python train.py --num_hidden_layers=17 --hidden_size=512 --num_attention_heads=4 --num_key_value_heads=2 --head_dim=128 --intermediate_size=2048 --vocab_size=8192 --hidden_act="tanh_gelu" --norm="layernorm" --norm_place="pre" --norm_eps=1e-05 --positions="learned" --qk_norm=false --attn_scale=0.0884 --bias="all" --tie_word_embeddings=true --parallel_block=false --init="normal" --init_std_qkv=0.0302 --init_std_o=0.00517 --init_std_up=0.0302 --init_std_down=0.00259 --optimizer="adam_variant" --learning_rate=0.000544 --lr_mult_qkv=0.4 --beta1=0.9 --lr_head=0.00383 --max_grad_norm=2.0 --warmup_steps=363 --schedule="wsd" --decay_fraction=0.767 --decay_shape="linear" --final_lr_fraction=0.0 --batch_tokens=[32768, 65536, 98304] --max_seq_len=768 --doc_mask=true --z_loss=0.0001 --train_tokens=651600000 --max_steps=11163 --dataset="wikipedia_en"
Each number is 128 + 24 x the weight over its row's rms, rounded and kept within 0 to 255. Layers, rows and columns count from 0. The size above them is the row's rms in percent of the matrix's.

# layer 11 MLP down (transposed), 2048x512, rms 0.0415, rows 522-548, columns 256-383
size [100  96 109 100  97  96  88 110 106 112  95  96 108 107 105  89  99 101  99 113 111  91 104 104  89  98 104]
[[149 133 105 122 131 114  94 118 137 120  99 103 134 118 161 120 123 128 126 112 151  29 128 162 157 107 112 123 134 137 138 125 150  98 129 151 137  86 107 144 141 102 101 141 155  77 131 169 150 129 145 135 114 164 146 101 134 129 154  85 130  69 138  97 102  95 103 129 121 142 173 136 125 111 154  90  99 134 116  86 167 104  96 105 144 140 135 134 116 150 117 116 144 144 105 129 126 143 164 152 144 145 123 130 127 130 151 136 121 148 108 165 130 178 115 131 131 110 166 128 166 106 150 122 125 133 151 152]
 [109 133 133 115 101 157 109 146 147  65 148 150 135 128 113 165 154  80 101 142 138 141 157 146 122 158 123  93 134  91 123 103 138 130 140  87  89 174 106 158 131 150 131 132 135 124  83 144 145 101  91 117 127 178 163 118 127 117 150 150  92 109 139 154 145 121 160  95 151 147 123 119 114 185 151 139 117 125 127  95  85 125 115 137 103 178 112 136 158 133 117  97 135 131 126 152 108 124 115 115 144 130 135 103  90  94 126 152 140 126 101 113 124 131 118 101 140 116 129 114 174 137 150 143 116 155 135  85]
 [ 99 159 146 102 106 130 100  79 129 139 128 123 126 111 165 129 135 102 128  95 134 129 168 118  62 113 119 130  94 129  96 107 124 125 123 156 152 107 153 133 110 150 151  97 114 126 112 158 181 137 117 113 151 131 133 113 126 118 130 111 144 140  99 154 173 106 128 105 137 113 115 120  94 144  80 129 133 116  83 117 136  96 134  97 159 111 101 108 137 100 132 112 129 116 151 130 159 151 130 130 121 144 132 169 150 129 139 134 126 123 139 114 142 173 125 158 164 124 136 112 125 128 139 104 127 197 125 128]
 [116 106  96 142  64  97 152 132 166 150 165  98 139 156 119  88 153 121 138  77 106  50  80  84 103 136 132 138 115 128 123 137 170 132  87 103 139 132 140 113 106 135 108 210 155 105 151 169 129  82 129 142 170 124 144 139 114 119 151 168 117 153  79 154 131 179 128 118 138 125 154 137 137  99 120 128 149 177 120 132 123 110 110 142 112 114 131 109 105 124  73 130  62 127 142 129 158 108 151  93 164 124 113 165 142 103 163 143 139 141 158 140 124 101 136 155 117 139 153 148 118 134 127 134 143 146 127 121]
 [132 136 123  98 157 173 130 173 135 166  97 150  92 101 100 142 111 109 110 120 146 146 163 149 158 134 133 154  80 134 151 161 107 121 138 136 130 154 109 142  97 149 144 100 126 136 100 118 117 122 163  99 141 154 136 134 147 154 140  91 102 150 109 116 135  72 131 105 149 103 109 129 137 111 138 167 115 116 150 166 104 122 125 145 119 160  91 147 150  73 151 109 116 112 165 134 164 105 142 126  78 135 116 179 129 168 121 112 169 118 157 119 112 108 151 119 129  98 154 134 101 143  86 137  85  80 133 106]
 [130 150 135 122 139 128 159 150 151 107 136 134 114 150 163 109 133 134 149 173 146 143 138 113 104 121  93 113 141 133 138 116 124 143 136  78 107 152 120 163  97 147 108 150 138 116 115  96  71  89 146 165 111  82  83 148 114 125 123 138 131  81  70 135 124  95 121 177  90 142 138 135 126 132 113 107 105 130 102 119 100 134 144  87 106 125 111  87 148 119 157 155 138 167 124 101 110 160 109  99 146  81 140 104 152 108 109 123 131 144 146 157 100  97 126 155 143  92 178 104  97 126 122 126 122 125 151 134]
 [135 156 135 148 114 117 118 119 167 156 155 124 139 139  92 133 115 159 140 126 152 143  96 120 123 146 102 127 140 153  96 194 161  62 117 138 105 144 150 132 165 142 175 135  83 156 147 133 136 193 118 107 128 124 147 162 113 142 126 111  94 154 128 114  95  92 116  93 152 129 162 170 106 110 147 143 118 168  87 133 125 130 138 125 144 112 102 101 124 153 160 132 136 127 121 117 132 156 116 127 132 144 112 129 123 144 163 142 162 105 144 143 132 115 162 178 107 119 133 114 120 136 125 146 136 140 126 140]
 [119 129 124 130 131 100 119 127 124 131 148 142 141  97 143 117 135  79 117 107 134  85 141 124 135 124 146 134 109 171 161 129 168 125 101 147 116 130 138  90 128 180 136 119 114 144 125 147 152 147 130 142 139 169 120  84 146  99 142 100 153 132 149 154 167 152 130 110 146  79 184 137 152 140 131 139 128 151 139 149 114 110 100 124 166  93 117 159 122 106 142 131 134 119 129 129 138 141 121 140 173 118 115 131  98 153 161 111 103 133 157 112 168 126 159 108 139 106 172 128  97 162 118 135 146 138 118  86]
 [115 101 149  89 114 156 133 111 163 153 107 143 140 124 122 124 107 106 124 184 135 124 119  98 131 123 129 136 121 146 115  94 146 145 136 139 113 145 124 103 169 128 104 153 126 105  91 137 138 121 145 148 161 184  87 126 134  85 109 156 146 131 175 140 135 148 119 146 129 107 129 144 143 108 113 130 140 142 153 128 136 166 143 110 141 120 116  81 135  96 115  87 188 136 139 148 132 141 118 130 130  79 117 108 104 106 125 155 149 119 128 123 119 130 127 137  82 118 152 104  76 149 145 164  98 164 158 116]
 [116 144 101 158  98 128 154 141 148 113 157 151 132 108  81 132 102 144 121 154 141 126  98  94 135 119 187 120 129 131 104 148 134  91  92  94 114 203 110 126 121  76 134 149 149 168 158 135 113 125 157 142 108 147 151 101 115 149 127 169 150 127 127 133 132 121 150 125 123 188  92 125 112 127 135 159 125 128 141 114  87 118 141 125 107  96 171 149 115 115  98 108 137 120 112 141 130 113 109 140 122 140 117 195 171 167  71 104  79 132 147 127 108 137 114  91 108  86 123 130 116  66 100 151 120 124 150 123]
 [136 138 149 112 145 100 124 127 157 143 143  99 148 175 192 125 129 118 116 154 154   0 104 145 100 156 169 140 145 140 185 119 143 139 147 116 125 135 123 142 126 150  93 110 114 117 117  83 103 105 145 113 104 177 118 101 117 111 121 151 122 156  99 143 114 115 151 118 122 105 111 163 112 102 170 122 146 148  97 137 123  89 147 133  86 136 103 130 106 115 109 125 100 138 133 121 167 129 200 153 103 112 181 111 121 119 128 133 120 129 119 103 133 141 124 114 155 137 114 163 125 127 153 138 127  92 162  84]
 [102 111 139  86 113 129 148 134  91 164 151 147 151 111 106 125 164  85 115 150 144 173 116 143 165 139 136 116 134 137 141 114 142 128 138 161 112 111 134 108 144 126 106 139 126 124 120 146 108 130 131 153 137  92 134 105 132 139 112 141 150  74 114 144 125 147 126 128 152 132 145 145  98 159  91 166 140  90 156 145 144 137 156 127 118 137 141 184 118 123 135 139 145 141  63 147 148 173 158 127 149 109 128 147 139 111 110 136 120 110 124  87 118 163 168 115 125 162 160 116 101 123 151 120 138 148 117 129]
 [125 139  93 167 128 107 107 115  91 153 103  88 155 130 113  93 176 156 122 108 124 152 113 133 149 128 132 158 135 148 131 110 124 173 157 121 156 119 133  99  85 183 168 108  96 112 153 116 141 129 140 116  82 126 160 121 109 135 133 117 128 125 179 118 105 146 127 141  92 107 140  87  83 175 130 122 112 114 127 165 122 146 145 144 124 128 159 108 107 143 107 159 168  79 139 154 150 108 124 118 176 147 128 128 135 165 133 150 132 138  80  94 112 153 127 134 130 163 132 124 111 174 124  94 127 150 168 130]
 [106 137  91  84 137 110 159 146 140 140 157 121 179 156 123 154 107 121 112 116 114 160 149  69 110 132 165 122 133 149 153 128 161  70 131 134 141  80 144 144 145 121 128 132 117 109 107 157 113 163 154 136  88 138 133 127 123 116 114 123 111 143 140 142 147 106 108 148 140 111  37 149 158 132 104 139 113 125 119  97  88 120 108 147 121 135 117 115 113 111 110 144 151 177 139 147 106 112 147 135 193 133 116 162 132 113 158 123 160 137 150  95 152 147 126 115 122 158 147 119 105 148 109  63 133  72 133 143]
 [ 91 153 142  98 142 155 144 136 140 150 102 106 132 148  97 118  71  68 172 122 138 161 137 153 132 102 139 153 152 127 132 115 145 134 125 145 168 120 130 134 127 122 103 134 115  71 136 157 177 112 110 104 127 133 138 119 146 111 120 107  70 117 122 163  72 128  99 163 102 111 130 128  93 120 129 129 109 108 116 103 139 142 143 109 156 127 139 116 124 150 127 124 137 119 145 137 165 186 141 131  60 161 153 131 169 119 149 133  77 153 111 120 150 132 150 186 162 118 134  92 139 149 146 160 100 133 122 120]
 [129 158 119  86 127 156 151 138 155 124 132 187 143 137 106 139 133 115 138 123 131 146 116 130  59 114 133 116 125 148 175 189 146 126 120 127 108 103 137 114 125 117 105 138 145 144 128  76 130 134 156 156 140 104 139 161 122 161 137 100 157 133  96 139 165 147 150  89 161 135 109 145 123 135  96 102 142 142 147 148 128 132 100 119 106 150 143 140 105 130 144 135 132 108 133 125 146 100 137 126 152 141 161 107 156 142 112 102 128 175 136 103 102 148  96 144 123 149 144  93 134 124 112 140 145 163 166 108]
 [ 99 162 159 120 112 101 146 121 154 131 145 115 145 121 143 120 112 132 172 126 128 147  80 102 121 126 120 124 124 138  93 201 131  98  85  88 109 115 120  99 157 114 129 108 145  83 130 145 125 162 112 113 135 120 172 132 138 134 163 133 124 149 120 116 135 131 167 170 106 124 134 133 147 114 142 144 152 122 112  78 151 121 145 140 191  75 144  97 130 121 109 146 106 156  88 131 149 198 125 104 147 155 120 105 142 131 132 151 141 121 155 126 133 136 146 150 134 146 151  90 106 129 145 128 127 147 127 147]
 [134 111 137 148 136 132 150 114 171  98 136 115 155 174 137 134 123  93  96 149 138 122 102 148 123 122 150 134 121 125 147 142 114 150 115  91 126 101 135 113 122 129 126 115 123 153 114 109 112 129 113 141 145 100 123  96 164 131 133 114 125 121 130 124 145 153 104 118 126 137 104 144 137 132 101 130 110 128 114 138 103 176 114 110 133  99 138 136 101 156 144 143 102 120 126 109 138 111 143 145 174 153 134 148 167 159  70 118 111 157 128 134 151 126 153 154 136 147 112 140 106  97 125 126 175 170 155 131]
 [152 136 107 138 147 105 138 124 162  87 127 140 144 127 135 116 102 193  96  89 102 144 137 152 166 127 140 106 146 155  94 151 141 144  99 141 130 113  93 126 157 142 129 103 121 119 153 124 126 155 127 143  70 113 150 129 129 147 143 134 117 186 108 158  86 125 136 110 105 159 159 131 190  82 130 103 136 116 114 146 153  68 112 161 125 147 104 150 160 140 137 104 145  70 141 113 114 119 149 131 104  71 118 109 147 109 133 142  70 124 142 170 118 144 120 142 126  84 158 142 160 165 113 148 123 149  88 129]
 [161 110 128 118 132 137 127 145 148  96 125 117 140 144 142  92 107 102 119 132 139 175 134  94 133 128 103 104 109 124 126 167  89 115 171 148 152 110 158  97 128 116 164 181 107 126 125  96 105 144 138  90 127 165 195 139  99 112  98 136 146 139 115 113 139 151 149 136 162 137  85 110 168  85 103 120 133 138  98  96 130 165 103 146  92 130 112 134 137 154 149 113 136 101 153 181 130 102 107 109 114  98 118 120 141 122 110 114 121 154 133 146 129 116 137 166 131 127  94 128 125 113 120 115  97 163 116 152]
 [181 101 136 132 126 106  94 145 191 137 148 125 127 107 176 128 108 150 103 131 154  16 131 135 111 131 145 101 151 136 127 115 129 133 127 147 110 163 125 187 175 105 147 146 124 136  94  96 124 182 140 144 127 155 100  88 161 118 124 125 146 102 123 140 119  87 121 141 108 132  84 113  91 107 140 116 168 170  99 115 126 103  81 147 124 142 118  98 125 143 126 130 117 122 128 122 134 145  96 184 100 131 139 106 128  89 152 152 146 118 161 108 161 138  54 128  84 132 131  94 106 108 143 144 149 124 155 152]
 [147 130 150  90 128 150 123 114  96 135 128 157 149 161 157 123  74 146 128 121 141 100 110 134 115 135 128 136 107 123 106  77 110 167 159  88 128 164  91 134  84 138 125 121 101 114  87 104 178 168 121 119 122 116 146 133 118 178  98 152 114 108 119 124  99 146 111 101 140 121 119  75 127 142 127 158 128  82 104  99  80 105 111 105  95 168 128 114 127 141 126  96 110 107 150 152 144 122 167 131 131  78 148 113 136 107 126 159 111 120 126 121 109 144 113 120 173 154 156 172 117 142 137 189 106 121 120 140]
 [112 139 102  79 150 123 122 137 108  75  67  76  97 124 159 127 161 114 149 121 141 138 103 124 135 103 145 133 124 131 145 140 142 129 134 116 156 134 150 157 119  96 145 111 156 136 129 111 112 139 155 119 109 122 155 148 116 138 148 122 137 161 138 129 132 128 102 141 131 148 194 121  70  85 122 100 123  96 121 136 140 125 118 119 122 109 129 123 106 109 159 145  93 160 132 123  93 155 114  84 168 116 105 102 153 132 136 126  76 172 158 165 134 114 134 170 120  90 136 124 165 122  99 137  84 122  94 156]
 [ 96 130 110 125 105 133 172  85 132 120 153 137 155 130 113 107 138  89 120 137 137  99 130 112 129 135 135 141 162 134 148 164 170 141 116 157 154 154 152 135  79 120  56 112 118  92 130 162 163 133 108 133 107 122 212 173 124 134 127 109 103 129  91 153 145 111  94 145 142 139 147 119 159 164 128 133 121 141  86 186 116 105  85 109 160 108 107 181 151 149 112  98 127 109 136 112 186 111 140 137 133 103 132 163 148 144 154 146 113  98 129 143 136 113 127 120 139  94 133 117 128 118 134 149 118 106 114  62]
 [124 153  83 114 132 140 134 107 133 124 133 117 126 101 138  67 167 146  86  84 158 172 139 142 132 124 129 169 126 123 148 128 142 175 147 134 133 133 117 129 119 135 127 154 118 118 145 118  76  93 121 182 181 110 110 128 216 122 155  97 120 151  95 123 167 136 133 125  87  91 131 142 132 168  89 130 100 120 131 112 117  86 166 100 159 107  84 165 182 125 130  67 158 119 174 145 126 153 136 114 127 171 138 110 136 114 138 119 137 183 121 137 114  68 140 138 156 156 112 163 147 106 124  96 110 127 112 128]
 [145 159  98 134 140 134 131 179  97 133 125  94 107 156  86 123 147 107 144 127 129 101 137 122 143 100 128 135 130 111 150  89 147 152 191 105 114 107 128 126  71 123 119 150 111  96 113  95 150 111 149 156  86  70 159 130 177 127 155 177 125 132 160 148 124 171 157 133 125 152 107 110 116 133 188 140  84 135 139 157 112 152 178 160  91 119 147  87 109 147 120 114 135 127 155  99  73 149 145 142 156 125 118 118 143 159 119 119 105 201 115 115  72  93 158 137 142 148 137 128 142 116 100 161 123 110 159 103]
 [125 131 147 142 137 132 112 102  79 147 144  99 174 182 117 130 150 120  89 122 145 124 155 111 153 131 107  99 160 130 106 107 150 115 144  95 131 107 109  87 128 123 109 169 160 189 163 129 146 109 150  94 126 156 119 140 128  71 149 147 123 175 100 112 129 125 157 166 134 161 109 122 113 151 142 138  84 104 110 166 139 135 159 135  79 148 117 149 130 134 145 132 130 117 144 134 110 108 108 136 147 165 122  66 138 145 127  97 146 128 124 131 110 132 111 122 160 117 119 193 157 134 126 132 150  64 142 110]]
# layer 11 MLP up, 2048x512, rms 0.044, rows 523-549, columns 256-383
size [ 99 111 101 100 108  91 110 103 106  99  94 105 109 109  94 100 101 100 117 109  95 107 107  92  96 102 104]
[[151 144 114 133 105 144 138 107 107 100 130 124 131 127 147 143 152 122 115 113 163 161 120 171 110 101  91 132 105 120 132 137 132 125 165 165 107 146 128 110 125 162 136 176 102 131  92 109  96 140 157  92  73 125 123 169 141 129 138  97 163 144 146 133 107 126 118 108 117 100 147 116 146 115  89 130 130 136 141 141 153 189 122 180 138 112 133 136 152 116 121  97 109 141 115 149 118 127 107 112 118 163 100 179 183 150  97  99 103 145 139 145 118 137 132 133 155 113 157 181 138  84 153 116 155 118 137 169]
 [131 108 157 133 154 117 138 100 112  94 164 145 123 165 103 129 130 138 124 133  96 128  97 118  60 112 117 140 146 146 155 156 128 111 132 144 102 181 152 133 156 118 130 121 143 117 144 104  72 180 167 157 172  97 131 139 151 114 124 115 123 135  71 132 112 155 119 136 162 147 106 109 102 158 101 147 129 112 155 125 116 134 167 108 162 128 120  96  80 108 166 139 121 105 105  99 110 134 119 151 122 128 108 137 173 127 102 175  99 105 169 114 157 137 152 146  82 147 125 134 112 146 178 120 176 139 155  99]
 [ 99 104 154 126 155 127 144 118 124 103 129 129 111 115 123 130 100 149 116 156 161 111 120 127 144  95 160 116 129 122 142 161 131 132 115 143 116 118 155 138 107  89 118 109 137 105 155  88 135 131 152 172 124 150 100 149  95 119 150  97 125 120 141 141 151 123 124 122 152 110 102 133 147 140  94 128 118 110 128 144 102 133 121 144 109 159 160 108 134 101 119 147 116 103 123 159 130 114 191 193  83 175 135 155  95 136 158 144 126 103 126  94 155  94 140 126 132 116 112 141 168 135 124 114 142 129 145 103]
 [167 142 131 148 131 164 139 137 102 139 139 143 142 179 112 123  97  82 139 146 133 123 105 122 130 151 121 134 155 139 126 121 134 122  90 149 146 153 121 112 101 118 133 155 105 152 125  90 107 114 153 131 152 141  96 130 119 115 137 101 150  92 110  94 120 159 127 118 104 137 116 132 115 150  87 131 126  89 167 155 103 118 142 104 126 149 141 182 121  98 144  90  93 114 120 131 162 119 133 101 140 125 118 172 111 124 124 101 110 169 144 162 144 147  94 176 110 159 114 152 139  96 123 111 135 102  61 114]
 [118  98 132 135 138 125  95 112 131 100 129 135 146 139 132 141 163 128 120 135 113 153 139 106 144 117 131 119  99 160 117 145 158 125 106 140 140 190 134  91 137 100 112 115 178 108 137 138 121 107 180 123 164  94 145  80 148 135 106 117 132 144 124 113 123 178 149 109 125 123 114  93 118 144 145 157 146 111 176  76 150 127 109 121 132 139 119 158 116 111 101 151 162 121 112 118 200 117 112  98 155 173 152 139 117 151  96 120 123  80  78  90 111 144 149 140  84 107 138 152 122 120  79 136 156 129 150 163]
 [119 133 132 118 116 151 109 120  81 110 121  85 149  90 106 107 122 127 185 132  85 136 144 149 129  97 143 129 105 150 150 126 133 126 109 151 101 122 131 128 122 110 141 114 107 131 154 120 127 150 130 107 158 127 110 120 150 112 138 218 145 115 129 158 127 135 125 111 105 116 111 117 141 145 114 138 120  98 154 111 120 151 132  87 127 147 146 120 156 110 122  51 107 136 171 128 117 143 154 139 134 134 122 138 139 121 135 140 121 146 154 105  95  96  76 167 120 151 110 151 149 164 141  90 150 114 140  92]
 [104  91 169 125 125 150 110  90 129  95 126  73 112 126 134 104 159  88  75 116  93 141 154  83 120 124 123 136  95 133 132 125 102 100 150 152 128 131 156 114  89  92 109  87 161 170 178 124 130 146 159 129 118 115 112  82  92 136 125 140 124 104 151 127 137 166 117 160 154 109 119 113  94 116 134 140 106 119 144 134 115 138 153  97 125 113 169 141 125  99 154 135 101 130  74  96  65  81  67  98 149 131 101 112 119 139  74 137 144 158 173 111 128 132 144 134  65 132 124 132 140 203  94 153 208 144 148 164]
 [157 110 124 120 200 120 102 120 106 103 117 111 118  72 127 133 158 118 125 110 116 116 127  97 129 155 109 140 117 143  94 148 166 111 129 121 168 104 115  66 125 132 121  95 152 171 147 136 133 168 125 168 134 135 102  79 135 163 126 117 101 118 106 103 128 131 162 112 154 132 135 134 129 113 151 140 117 120 129 130 124 165  88 122 154 134 126  88 145  80 102 160 149 131 118 127 120 136 142 147 138 130 146 146 161 194 110 172 145 106 122  93 100 113 116 123 116  81 114 126 133 162 108 111 133 132 139 125]
 [101  89 155 174 129 154 106 120 146 148 100 144 155  38 125 160  91 123 133 105 126 140 112 106 116 109  92 128 137 146 108 128 116  72 166 114 154 122 111 112 120  97 134 157 106 124 160  92 131 190  84 178 118 120 126 121 135 138 145 139 145  88 104 105 158 128 129 161 137 112 114  76 143 122 144 133 176  90 149 128 129 111 136 124 140 110 140 121 121 138 185 136 139 103 115 130 114  95 136 132 125 115 123 109 142 151 145 148 126 122 145 138 174  89 133  97 143 127 146  80 113  78  81 140 152 121 135 133]
 [147 111 141 118 115 131 136 143 122 146 103 111 121  81 138 158 170 112 140 139  88  97 130 126 111  93 161 133 162 135  88 104 103  88 130 124 128 168 140 108 118 126 128 103 139 173 124 123 119 112 141 173 175 129 115 101 140 157 133 110 136 139 133 167 138 138 117 123 118 159  91 106  99 140 106 137 145 134 143 145 127 133 128 111 194 143 185 121 123  77 107 185 127 107 147  91 174 119 134 147 165 145 160 134 103 121  36 154 151  81 145 114 140 132 140 131  99 112  97 136 157 139 170  79 146 119 131 139]
 [146 124 150  97 168 177 133 120 132 132 125 147 137 138 149 109 108 144 121 134  79 110 118 121  86 124 124 162 104 103 170 125 144 138 137 112 130 137  95 126 111 165 106 144 143 158 144 150  78 127  48 130 188 113 135 135 127 113 120 115 159 139  70 154 118 143 108 138 140 165 102 134 153 179 144 152 103 142 176 152 114 153 131  96 143 110 120 116 155 114 114 119 163  84 130 121 126 131 116 134 112 145 123 106 149 125 159 145 130 120 120 132 176 135  91 128 120 123 146 139 167 165 135 175 130 116 107 111]
 [126 132 155 123 126 106 119  76  99 102  76 124 153  90 114 163 109 125 103 161 147 122 134 124 106 113 100 149  92 128 128 130 139 123 130 136 150  83 139 104 141 113 107 192 169 138 133  86 110 127 131 123 146 108 129 121 156 125 128 154 161 128 131 151 114 155 120 130 131 118  83  99  99 131  82 128 173  75 116 144 105 135 142 159 121  96 154 137 166 116 130 120 150  95 116 152 116 126 180 142 162 147 131 111 129 107  90 130  92 151 138  91 166 124 102 140 116 130 131 103 103 107 130 143 106 114 148 119]
 [113 104  97 111 132 162 120  85 151 112 152  44 120 147 105 147 128 185  85 174 114 160 159 108  97  88 129 141 129 123 136 129 132 161 113 108 165  98 124 152  97 109 104 130 150 155 111 137 107 105 126  87 132 125 116  77 122 127 138 128  96 125 126 118  98 119 104 146 153 129 115 124  74 142  89 129 122 114  97 138 134 140 117 130 116 140 117 132 144 155 134  84 111 121  98 105 127 105 102 141 145 126 134  79 118 151 149  75  70 136 139 125 116 100 104 148 129 123 109 130 112 111 185 158 158 119 106 149]
 [149 141 130 100 139 142 125 121  92 133  98  98 142 122 125  97 100 158  91  98 128 136 105  85  99 123 103 152 111 145 102  90 128 143 126 116 135 145 120 139 151 105 126  83  86 154 134 118 121 182 127 121 137 110 188 116 127 124 120 130 130 126 121 161 139  78 115 174 129 118 131 118 145 154 121 155 142 144 155 146 123 156  72 101 129 114 132 108 134 123 153 115 113 109 127 162 120 120 145 163 164 172  83 129  85  98 118 152 142 132 160 148 158 160 122 129  98  93 135  90 170 101 174 124 127 128 144 138]
 [ 72 110 145 111 153 162  78 147 139 122 126 122 102 108 108 151 129  89 180 121 175 137 109 115  99  97 148 111 151 149 127 104 121 114 126 139 127 155 136 133 115  93 141 159 131 134 176 128 104 164  96 145 131 131 109 143 129  21 105  72 114 121 108 115 131 113  98 132 125 118 125 128 122 155 117 117 128 110 172  96 133 106 123 135 158 104  93 121  92 111 135 141  68 128  90 106 125 103 137 105 129 118 126 162 101 110 111 131 123 147 140 148 176 100 140 173  88 101 159 108 113 123 131 159 155  94 142 176]
 [167 101 115 101 110 153 125 120 137 135 139 169 115 132 121 145 153 139 123 154 113 145  90 128 112 133 175 188 128 138 125  95 177 169 157 105 166 130 145 166 128 164 140  83  99 152 163 142  89 144 111 112 151 105 143 126 117 153 138  70 164 109 105  83 125 142 117 133 142 111 130 133 118 162 155 124 114 199 156 180 109 155 159 134  91 150 189  88  97 131 140 133 127  80 117 127 106 135  77 100 140 124 156 130  97 115  74 133 111 155 165 136 138 142 113 120 100  87 119 110 118 103 103 135 151 109 119 153]
 [142 150 162 142 122 112  92 109 150 118 124 147 140 102 121 143 111 136 110 181 133 120 118 116 108  99 137 147  91 130 109 158 136 127 107 144 154 129 122 116 138 121 117 144  80 136 156 165 112 173  97 146 146 136 122 147  77 123 132 124 134 142 124 161 137 134 104 158 157 157 143 104 129 179 109 132 142  88 162 119 125 149 136 149 112 122 122 100 103 161 109 163 100 120 149 109 100 147 132 104  76 132  98 159 131 110 134 136 110 130 161 125 141  96 151 139 132 133 114 176 116 105 136 147 115 108 105 128]
 [143 169  69 154 142 164  92 152 115 139 115 150 139 140 127 146 119 122 135 125 114 132 121  81 133 142 113 103 106  99 143 110  73 143 120 142 151 108 179 143 140 130 141 135 144 139 132 125 111 148 138  63 161 124 191 103 111 125 118 123  98 135 138 136 135 117 134 144 134 125 115  89 117 114 106 136 155 122 121 165 127 150 140 136 144 184 120 114 110 125 160 124 126 134  96 142 139 134 162 126 156 123 141 144  97 167 147 124 113 132 111 143 168 106 137 131 132 133 108 138 107 156 128 115 107  73 106 152]
 [122 130 112 122 108 161  99 135 117 138 104 121 135 146 118 126  97 107 125 156 171 152 145 100  89 124 128 150 178 144 103 134 114 128 159 123 159 130 144 178  95  97 153 144 153 107 150 144 148 149 150  74 107 146 142 100  91 135 139 157 124 187  79 136 116 104  93 155 143 151 119 125 138 128 137 129 133 122 106 131 148 136 128 136 115 123 145 123 170 143 152 142 120  93 146 173 115 100 133 103  99 136 160 132 129 128 115 105 118 151 125 127 118 129 126 182 107 131 126 114  87 131 116 108 139 116 101 141]
 [109 105 174 154 133 156  80 105 139 152 143 123 135 140 108 141  90  91 171 143  87 133 128 107  97 132 112 113 128 130 124 119 107 115 143 126 149 142 158  96 117 114 143 132 126 153  95 102 125 126  95 124 152 110 130 107 123 160 125 106  67 123 178 161 107 140  96 128 161 163 121 113 117 122  58 110 140 145 110 110  79 151 138 161 145 152 160 126  78 100 124 141 152  90 155 130 164 126 151 132 156 161 122 131 199 140 113 144 115 117 119 115 108 133 146 161 140 151  89 152 133 129 146 116 112  85  87 126]
 [128 105 106 142 107 119 100 100 147 139 154 114 119 108  88 133 127  91 174 160 137 143 136 122 163 125 127 123 153 143 165 166 115 124 135 163 129 133 175 129 114 145 182 140 115 132 147 126 112 115 119 119 127 154 151 139 147 129 159 138 153 131 130 169 151 138 148 129  93 144 172 144 119 109 120 146 145 116  92 142 125 143 135 160 157 154 134 133 121 108  94 139  78 110 202  94  88  96  87 120 145 149  88 121 107 123 164 122 120 155 166 126 138 114 186 182 128 113 191  80 163  93 179  72  82 146 127 133]
 [169  91 127 160 122 131 120 148  95 170 180 115 123 122 148 165 145  89 139 143 138 151 164 113 138 111 119 123 105 157  81 150 118 134  97 137 107 154 107 112  91 110 132 100 140 137 105 109  89  97 159 114 115 132 104 201 186 107 116 136 150 105 144  91  89 175 104 103 166 198 117 109 119 127 157 130  97 134 143 136 108 165 148 124 155 102 125 125  53 143 137 139 111 103 163 105 182 105 117 164 121 138 140 138 150 171 143 140 132 102 139 108 142 113  97 147 100 104 125 167 117  87 128  90 106  99 110 164]
 [ 93 116 148 160 153 134 140 116 148 105 166 108 109 151 149 125 112 142 116 129  98 156 133 122 111  94 117 132 134 136 155  94 140 134 121 142 129 148 135 132 165 126 142 126 157  96 134 131 110 117 168 120 124 126 137 160 100 128 114 102 123 129 138 129 115 144 139 131 128  87 126  99 122  86 106 116 129 118 117 130 150  92  96 169 148  95 112 149 145 124 165 146 138 111  89 138  96 123 120 153 143 133 106 123 155 180 138 115 116 143 125 121 116 150 142 136  95 136 152 160 106 165 122 143 154 170 141 149]
 [135 170 174 117 117 162 141  76 130  87  80 132 143 140 124 148 123 154 138 138  92 107 139 133 122 121 135 141 140 150 133  85 144 122  98 111 140 105 131 141 162 127 129 125 141 136  96 133 116 108 145  51 126 136 130 119  94  97 167 110 152 162 128 173 118 121 123 148 146 116 108 112  99  91 163 155 153 129 123 158 152 144 135 120 141 108 156  85 145 115 142 151 123 127 147 134 120 156 155 190 153 124 152 109 111 138 141 134 135 168 137 160 129 168 114 137  96  98 157 123 123 132 124 113 132 141 136 130]
 [106 153 123 127 130  90 106 149 121 151 151 124 138  88 114 143 109 123 129 107 123 126 151 109 139 145 133 119 147 148 124 122  92 147 131 133 136 133 140 172 128 139 138 114 171  82 196 116 135 146 144 102 135  73 166 132 112 143 146 114 183 106 117 120 127  80 112  79 132 148  88 144 159 143 137 134 135 126 106 136  98 110 126 156  95 197 128 161 122 112 166 155 131 141 112 143 155 103 164 126 140 115 135 118  96  76 188 121 131 121 106 111 109 118 154 134 108 103 188 122 133 109 128 149  96 127  90  80]
 [128 169  95  76 170 142 100 118 137 105 158 119  99  95 113  89 131 107 136 132 141 150 143 120 102  67 132 130 135 150 135 134 122 117 113 137 133 147 179 111 105 124 173 148 143 124  78 139  80 129 176 158 153  87 169 108 132 150 139 151 109 147 113 141 155 136 124 135 118 123 131 110 133 142 123 148 122  82 157 112 150 128 130  97 128 100 145 119 146 133 123 131  92 157 188 132 114 128 122 159 133 135 117 138 125 149 131  89  88 128 149 183 140 123 115 142  88 140  98 129 129 138 112  94 173 147 117 142]
 [110 147 108  87  89 107 132 118 117 174 117  61  99 113 130 130  86 144 145 110 120 152 171 130  91 116 130 127 115 158 135 114 110 154 170 139 113 107 125 123 124 123 128 132 146 160  84  99 145 145 141  75  85 119 138 173  98  79  98 114 127 155 132 166 131 130 121 131 155 195 123 116 157  97 113 125 141  99 144 170 100 190 117 150 149  96 142 103 107  91 119 168 108 113 128 113 110 116 129 151  95 158  84 108 120 170  97 114 108 161 138  89  98 121 106 140 135 143 161 150 151 162 167  85 143 132 126 139]]